config.toml
vocab_size = 2048
rope_fraction = 1.0
bias = "none"
init_std_qkv = 0.0436
optimizer = "adam_variant"
max_grad_norm = 2.0
Each number is 200 + 40 x the weight over the matrix's rms, rounded and kept within 0 to 999. Layers, rows and columns count from 0.

# up: layer 3 MLP up, 1024x256, rms 0.0806, rows 368-380, columns 128-255
# down: layer 3 MLP down (transposed), 1024x256, rms 0.0669, rows 368-379, columns 128-255
up368,188,211,215,109,126,194,187,173,147,196,243,206,172,169,272,215,185,225,152,217,165,124,171,209,222,210,120,226,199,203,254,266,250,172,185,153,204,173,251,236,254,170,206,157,206,247,249,184,190,248,168,197,284,213,217,185,228,200,254,183,210,192,216,214,132,210,230,169,205,182,117,202,165,253,147,190,220,149,156,245,179,154,203,158,232,199,167,189,286,301,218,178,244,174,228,199,106,214,267,222,265,179,192,177,207,147,266,133,216,240,209,204,119,222,200,153,262,243,180,148,181,242,280,200,190,134,204,213
down368,206,158,157,231,288,152,258,182,212,296,239,175,175,168,170,162,168,251,180,205,65,156,190,253,202,181,180,181,220,239,212,178,263,211,248,199,227,228,204,251,200,229,220,183,155,264,155,188,202,174,271,141,263,170,213,174,260,253,308,269,239,267,190,129,108,162,253,214,162,161,163,240,224,233,211,212,188,182,151,186,149,279,229,267,164,241,207,129,111,235,154,210,195,213,205,215,203,139,278,143,193,221,230,218,212,198,317,174,199,114,65,226,215,231,141,172,107,108,267,278,164,128,183,166,170,184,207,148
up369,192,232,234,244,222,203,209,165,186,267,196,187,145,194,165,257,150,197,163,185,184,210,213,192,226,183,132,233,195,214,284,208,235,189,174,214,252,196,154,124,183,216,137,175,179,222,248,232,134,192,199,190,233,212,213,129,212,171,269,254,99,160,210,159,193,171,186,193,172,222,101,123,195,239,173,160,208,127,251,199,211,143,206,274,234,248,215,167,157,185,204,210,218,244,269,226,217,264,167,260,216,200,129,244,150,206,260,188,202,194,216,186,181,164,164,247,156,228,218,225,201,241,168,172,240,229,186,197
down369,154,218,231,187,243,160,160,136,228,285,275,210,239,160,170,219,174,119,134,185,163,180,168,190,201,184,169,217,267,236,237,259,182,169,185,248,152,114,249,159,257,216,167,264,256,210,150,174,224,189,245,190,128,206,291,182,247,138,204,204,249,183,180,170,247,162,178,189,204,217,215,138,203,223,203,163,324,193,222,257,221,298,230,231,156,204,169,240,181,207,153,187,146,217,228,216,239,250,180,181,203,172,125,253,147,203,167,197,214,239,244,170,161,204,136,239,215,98,253,122,189,138,174,211,224,258,155,187
up370,221,132,148,188,233,260,202,150,166,233,159,156,170,231,154,173,172,246,184,242,179,140,182,205,178,189,157,225,297,173,234,247,273,263,265,170,262,194,168,160,231,230,184,191,256,251,209,189,190,227,224,150,179,211,201,209,217,245,161,216,169,241,203,182,156,141,219,205,161,221,166,182,156,235,293,238,197,189,202,224,175,189,271,249,165,236,267,224,226,201,282,174,229,226,231,174,175,185,223,187,242,169,202,142,160,182,203,225,247,227,215,227,149,219,48,341,185,226,175,139,202,155,192,231,179,232,231,208
down370,142,229,167,200,202,169,177,195,166,226,263,109,175,104,147,204,218,216,199,190,199,208,195,250,242,206,215,238,174,255,246,209,218,166,238,205,212,222,139,214,142,207,205,216,182,209,212,186,180,187,216,203,285,160,225,184,191,267,164,193,250,183,300,260,271,276,198,228,182,165,147,237,248,228,136,212,268,235,203,183,143,288,195,237,211,123,252,295,206,149,104,203,259,177,306,236,207,184,193,180,237,216,129,151,224,244,171,209,161,229,166,146,193,193,209,169,289,127,207,171,243,196,216,243,212,214,155,250
up371,222,193,212,268,226,301,216,267,195,258,156,204,163,204,225,231,184,193,177,229,203,188,126,190,127,200,210,190,242,212,178,213,168,229,218,209,211,263,218,156,168,246,237,233,199,115,213,159,243,276,179,201,243,200,212,180,232,177,274,288,202,236,230,189,216,207,264,227,137,237,237,152,248,203,147,159,183,218,175,213,134,267,252,170,88,210,235,232,164,247,208,133,218,169,222,227,184,167,192,182,220,179,220,224,240,166,260,285,160,205,230,204,163,193,190,210,242,251,175,203,205,249,182,171,161,124,200,194
down371,239,233,195,172,163,200,152,151,206,233,241,171,225,187,178,218,183,163,150,194,246,297,197,167,216,154,214,123,182,229,277,217,254,192,195,239,180,206,194,149,143,205,154,208,145,184,174,219,159,191,227,252,167,181,202,210,155,233,234,256,201,174,177,193,216,261,211,233,174,177,148,201,241,231,277,240,180,194,136,176,256,227,206,212,107,215,147,199,196,160,226,175,188,244,162,244,185,251,257,127,187,166,204,171,195,232,135,195,134,181,147,169,210,184,144,152,169,206,196,201,198,178,189,227,243,158,150,190
up372,196,196,242,163,144,153,205,220,153,219,240,210,187,180,227,146,179,185,157,271,177,205,209,214,162,199,95,136,178,203,217,157,238,191,203,231,202,206,210,210,207,231,195,230,195,168,220,186,236,176,209,159,238,209,247,167,266,176,222,239,195,203,160,266,168,186,192,190,185,218,158,259,239,222,214,178,239,207,215,261,204,119,188,220,237,190,239,147,267,245,254,273,255,168,230,242,193,208,179,291,241,174,154,179,155,216,234,105,187,195,235,152,188,153,185,195,195,206,256,165,170,186,232,200,153,230,180,176
down372,203,202,185,218,180,232,143,217,255,207,169,166,210,166,173,216,200,205,257,159,247,182,256,176,203,233,235,221,207,213,188,188,177,185,237,202,211,240,206,235,135,142,201,198,265,197,175,200,215,223,184,256,153,225,224,228,157,211,185,196,181,201,182,176,157,219,185,240,267,191,226,198,219,214,219,161,182,184,201,194,171,286,235,159,187,224,152,235,100,185,129,188,159,201,196,154,185,215,211,203,137,178,245,237,270,196,140,257,263,164,225,220,167,235,198,214,208,180,175,170,197,207,186,134,259,184,245,228
up373,270,182,205,252,176,183,155,181,193,302,187,209,135,197,215,183,171,216,183,169,146,174,229,182,177,239,140,181,215,244,188,199,225,219,169,158,176,235,207,180,194,242,229,260,179,197,223,196,184,257,202,165,183,168,194,184,203,246,225,167,272,227,161,226,164,160,142,180,156,212,205,193,182,208,216,197,191,232,249,195,180,215,195,195,208,215,137,213,206,192,189,215,209,209,235,266,166,155,153,205,209,187,174,133,174,146,211,162,173,178,211,230,227,194,242,184,237,180,134,204,226,186,156,220,98,203,195,213
down373,130,157,156,213,207,184,170,211,208,154,183,199,252,228,225,194,276,197,184,216,251,146,168,191,194,161,175,221,160,172,207,223,139,143,217,228,216,166,189,221,230,194,147,141,182,213,203,177,168,201,191,184,183,215,187,196,246,234,126,197,177,167,184,182,231,181,231,204,216,161,215,187,198,236,166,160,206,145,163,223,124,201,179,195,214,151,175,201,160,179,175,188,187,190,204,159,232,267,235,120,178,134,162,230,201,225,186,221,241,185,199,205,165,187,216,243,89,196,243,184,113,237,274,251,235,202,232,241
up374,193,231,238,196,200,186,210,221,171,161,258,213,153,211,199,224,167,208,196,161,170,173,161,261,220,208,213,172,214,221,176,259,208,194,184,175,267,217,143,200,181,174,271,240,166,253,241,223,125,160,274,165,217,254,147,249,150,196,141,183,222,253,218,184,189,164,258,259,164,239,211,228,209,216,216,204,230,189,195,111,202,152,252,251,201,163,227,209,251,139,234,201,233,172,159,218,303,250,202,288,275,197,171,237,204,166,219,148,128,209,192,270,165,266,147,218,283,205,272,199,214,179,225,192,268,207,139,269
down374,171,187,251,137,193,103,198,163,238,180,225,274,141,181,107,289,192,234,161,126,175,157,174,151,194,180,282,193,187,216,236,246,172,230,177,224,247,148,240,194,251,117,250,156,145,275,171,176,163,146,231,253,179,100,244,261,115,198,176,185,249,180,214,216,103,252,195,217,240,148,130,166,173,176,179,217,221,196,265,232,224,184,143,244,237,249,198,196,76,150,159,147,210,201,258,238,288,247,203,151,161,151,213,213,255,196,211,142,236,125,204,224,210,247,171,158,243,237,186,148,220,202,232,234,158,249,207,190
up375,169,184,176,176,134,201,240,205,180,192,205,186,150,229,248,139,187,214,202,229,151,113,194,282,180,268,156,193,222,169,202,182,216,257,203,172,243,184,199,173,220,158,190,180,202,157,198,263,191,265,221,198,196,201,143,172,266,214,228,161,216,215,234,259,215,238,142,157,141,181,172,189,192,224,238,150,189,180,177,221,186,167,199,237,241,186,257,169,216,183,191,251,236,188,232,207,172,191,242,221,207,196,162,157,127,198,212,197,163,215,186,177,198,209,217,224,201,170,166,166,166,202,158,147,159,214,207,172
down375,171,207,206,266,217,209,150,222,255,193,161,217,192,165,181,273,309,230,130,197,243,305,204,118,207,173,191,226,203,218,179,226,164,172,202,151,162,139,167,226,229,213,173,188,205,210,155,171,232,140,198,253,191,230,237,193,157,180,201,189,216,237,135,145,145,177,199,267,228,187,257,245,169,223,188,237,236,210,223,180,190,241,203,171,171,245,150,189,168,240,227,156,163,164,168,223,279,204,191,181,239,252,233,223,188,209,242,200,202,201,197,205,229,195,212,157,224,220,223,240,211,258,213,220,214,190,147,174
up376,195,147,220,277,197,255,273,241,165,224,151,241,152,253,212,260,189,235,122,234,236,194,140,174,146,243,193,241,200,186,282,198,224,290,225,193,168,232,141,200,231,207,149,149,139,279,161,172,159,277,267,203,179,230,189,163,231,210,218,272,133,251,269,192,149,152,195,205,189,183,201,221,235,172,184,124,183,243,251,213,203,106,222,196,165,242,212,264,242,204,207,106,255,208,151,224,205,190,171,219,200,190,200,235,198,172,247,257,201,218,172,186,176,237,146,305,206,158,199,191,169,159,217,186,151,242,149,212
down376,142,205,194,219,191,192,157,148,241,211,279,183,246,262,193,255,196,165,150,215,166,186,244,221,254,138,230,141,209,196,195,178,171,211,221,265,187,219,155,226,256,192,275,195,154,209,170,137,204,161,212,185,162,246,182,172,236,180,144,154,258,202,236,132,173,211,281,158,180,130,238,163,198,256,247,182,220,213,116,186,289,153,196,267,212,203,238,129,147,228,159,231,221,167,249,198,231,150,231,231,182,190,195,171,231,147,229,202,181,288,173,208,234,172,214,219,203,261,172,127,218,203,190,177,167,236,235,176
up377,168,233,243,105,177,273,230,216,150,220,223,186,132,242,211,223,120,160,169,232,198,123,169,234,213,197,210,282,153,215,250,255,221,202,201,187,180,164,204,222,124,200,178,196,176,220,207,236,222,214,225,162,187,203,243,164,203,123,175,259,190,174,244,209,249,176,76,270,220,245,287,161,221,236,215,105,203,227,281,199,221,148,230,289,241,218,162,200,172,167,128,205,204,194,129,184,187,172,179,181,172,186,188,194,179,168,200,254,171,205,257,192,119,233,212,221,242,148,188,319,211,177,201,228,203,269,138,196
down377,238,250,169,138,112,153,245,233,254,217,277,244,157,114,190,181,209,149,223,181,153,115,123,147,241,204,195,158,183,214,171,200,243,243,183,245,156,159,112,206,182,172,185,160,197,181,130,173,235,132,266,178,231,222,223,265,261,175,223,106,177,274,225,320,218,227,297,257,176,147,187,173,157,228,213,176,171,218,208,119,248,204,205,171,193,249,154,201,138,286,208,211,231,195,216,264,221,226,194,151,211,184,232,157,261,126,237,244,247,218,256,280,226,194,216,111,232,219,153,168,221,159,183,130,115,278,249,162
up378,212,202,207,182,205,143,228,178,213,205,227,207,227,234,218,186,179,186,139,218,210,164,204,266,205,166,202,300,204,165,218,251,249,288,235,182,251,156,225,182,191,204,198,244,215,188,172,247,220,188,232,177,251,203,165,163,200,206,206,260,288,263,194,152,207,214,96,243,153,207,152,192,287,270,262,216,137,246,220,182,97,178,177,233,212,152,200,218,228,177,152,170,239,205,109,194,174,177,221,197,256,153,293,215,208,238,208,196,173,168,245,244,184,148,199,316,118,110,210,229,214,77,192,166,138,238,151,161
down378,211,280,201,257,234,246,131,139,265,184,247,320,232,214,188,144,213,165,232,253,310,205,198,155,161,117,219,209,149,151,202,137,225,160,183,239,188,180,247,150,118,205,242,283,201,192,197,226,212,221,218,162,177,139,215,176,234,238,154,202,202,166,167,141,211,218,160,220,184,207,245,161,183,219,227,190,247,189,187,153,230,195,216,213,188,208,232,192,151,222,217,242,205,198,134,202,222,234,190,203,175,164,223,119,222,196,150,179,177,213,176,136,172,204,254,186,194,165,168,155,207,169,206,234,228,191,223,215
up379,166,186,220,228,160,219,216,178,181,229,274,187,170,180,191,151,165,199,148,150,160,138,156,242,203,229,194,218,178,182,157,191,165,245,150,187,254,214,262,225,137,185,171,164,180,171,128,184,150,218,205,182,182,171,232,261,203,240,288,255,133,265,210,162,127,165,187,249,147,123,194,215,213,190,226,243,263,245,150,185,212,244,179,140,249,175,219,203,199,223,193,195,208,247,238,219,177,280,217,200,267,150,168,178,206,163,253,175,162,150,190,238,151,289,258,262,228,235,158,267,220,169,233,163,235,148,197,264
down379,189,312,193,181,218,254,131,177,219,171,193,233,231,140,149,246,166,193,77,203,189,201,85,179,223,197,236,150,180,212,225,173,202,232,193,218,252,230,186,225,174,207,213,213,81,278,168,204,218,192,228,115,251,249,245,267,156,163,218,196,238,260,251,279,260,198,279,192,191,264,264,148,264,204,220,182,248,184,159,199,259,225,180,167,178,175,298,235,184,129,188,200,221,140,246,262,211,241,222,188,229,253,214,214,189,147,240,256,211,187,183,230,103,95,217,191,136,149,227,301,180,130,168,231,131,205,204,219
up380,235,180,216,245,203,229,200,169,163,233,168,162,169,265,128,140,219,151,173,212,194,193,185,239,258,191,230,201,212,190,207,231,226,222,186,189,156,231,153,175,176,212,167,219,221,210,222,212,176,260,192,186,217,247,210,190,248,152,249,167,143,252,201,207,156,137,168,257,139,162,204,132,224,184,220,140,160,178,244,195,175,235,281,279,200,290,180,202,120,195,258,227,273,218,187,161,183,246,262,176,156,196,217,236,186,187,239,158,244,237,246,200,221,199,261,185,213,205,264,269,214,166,268,190,185,146,294,275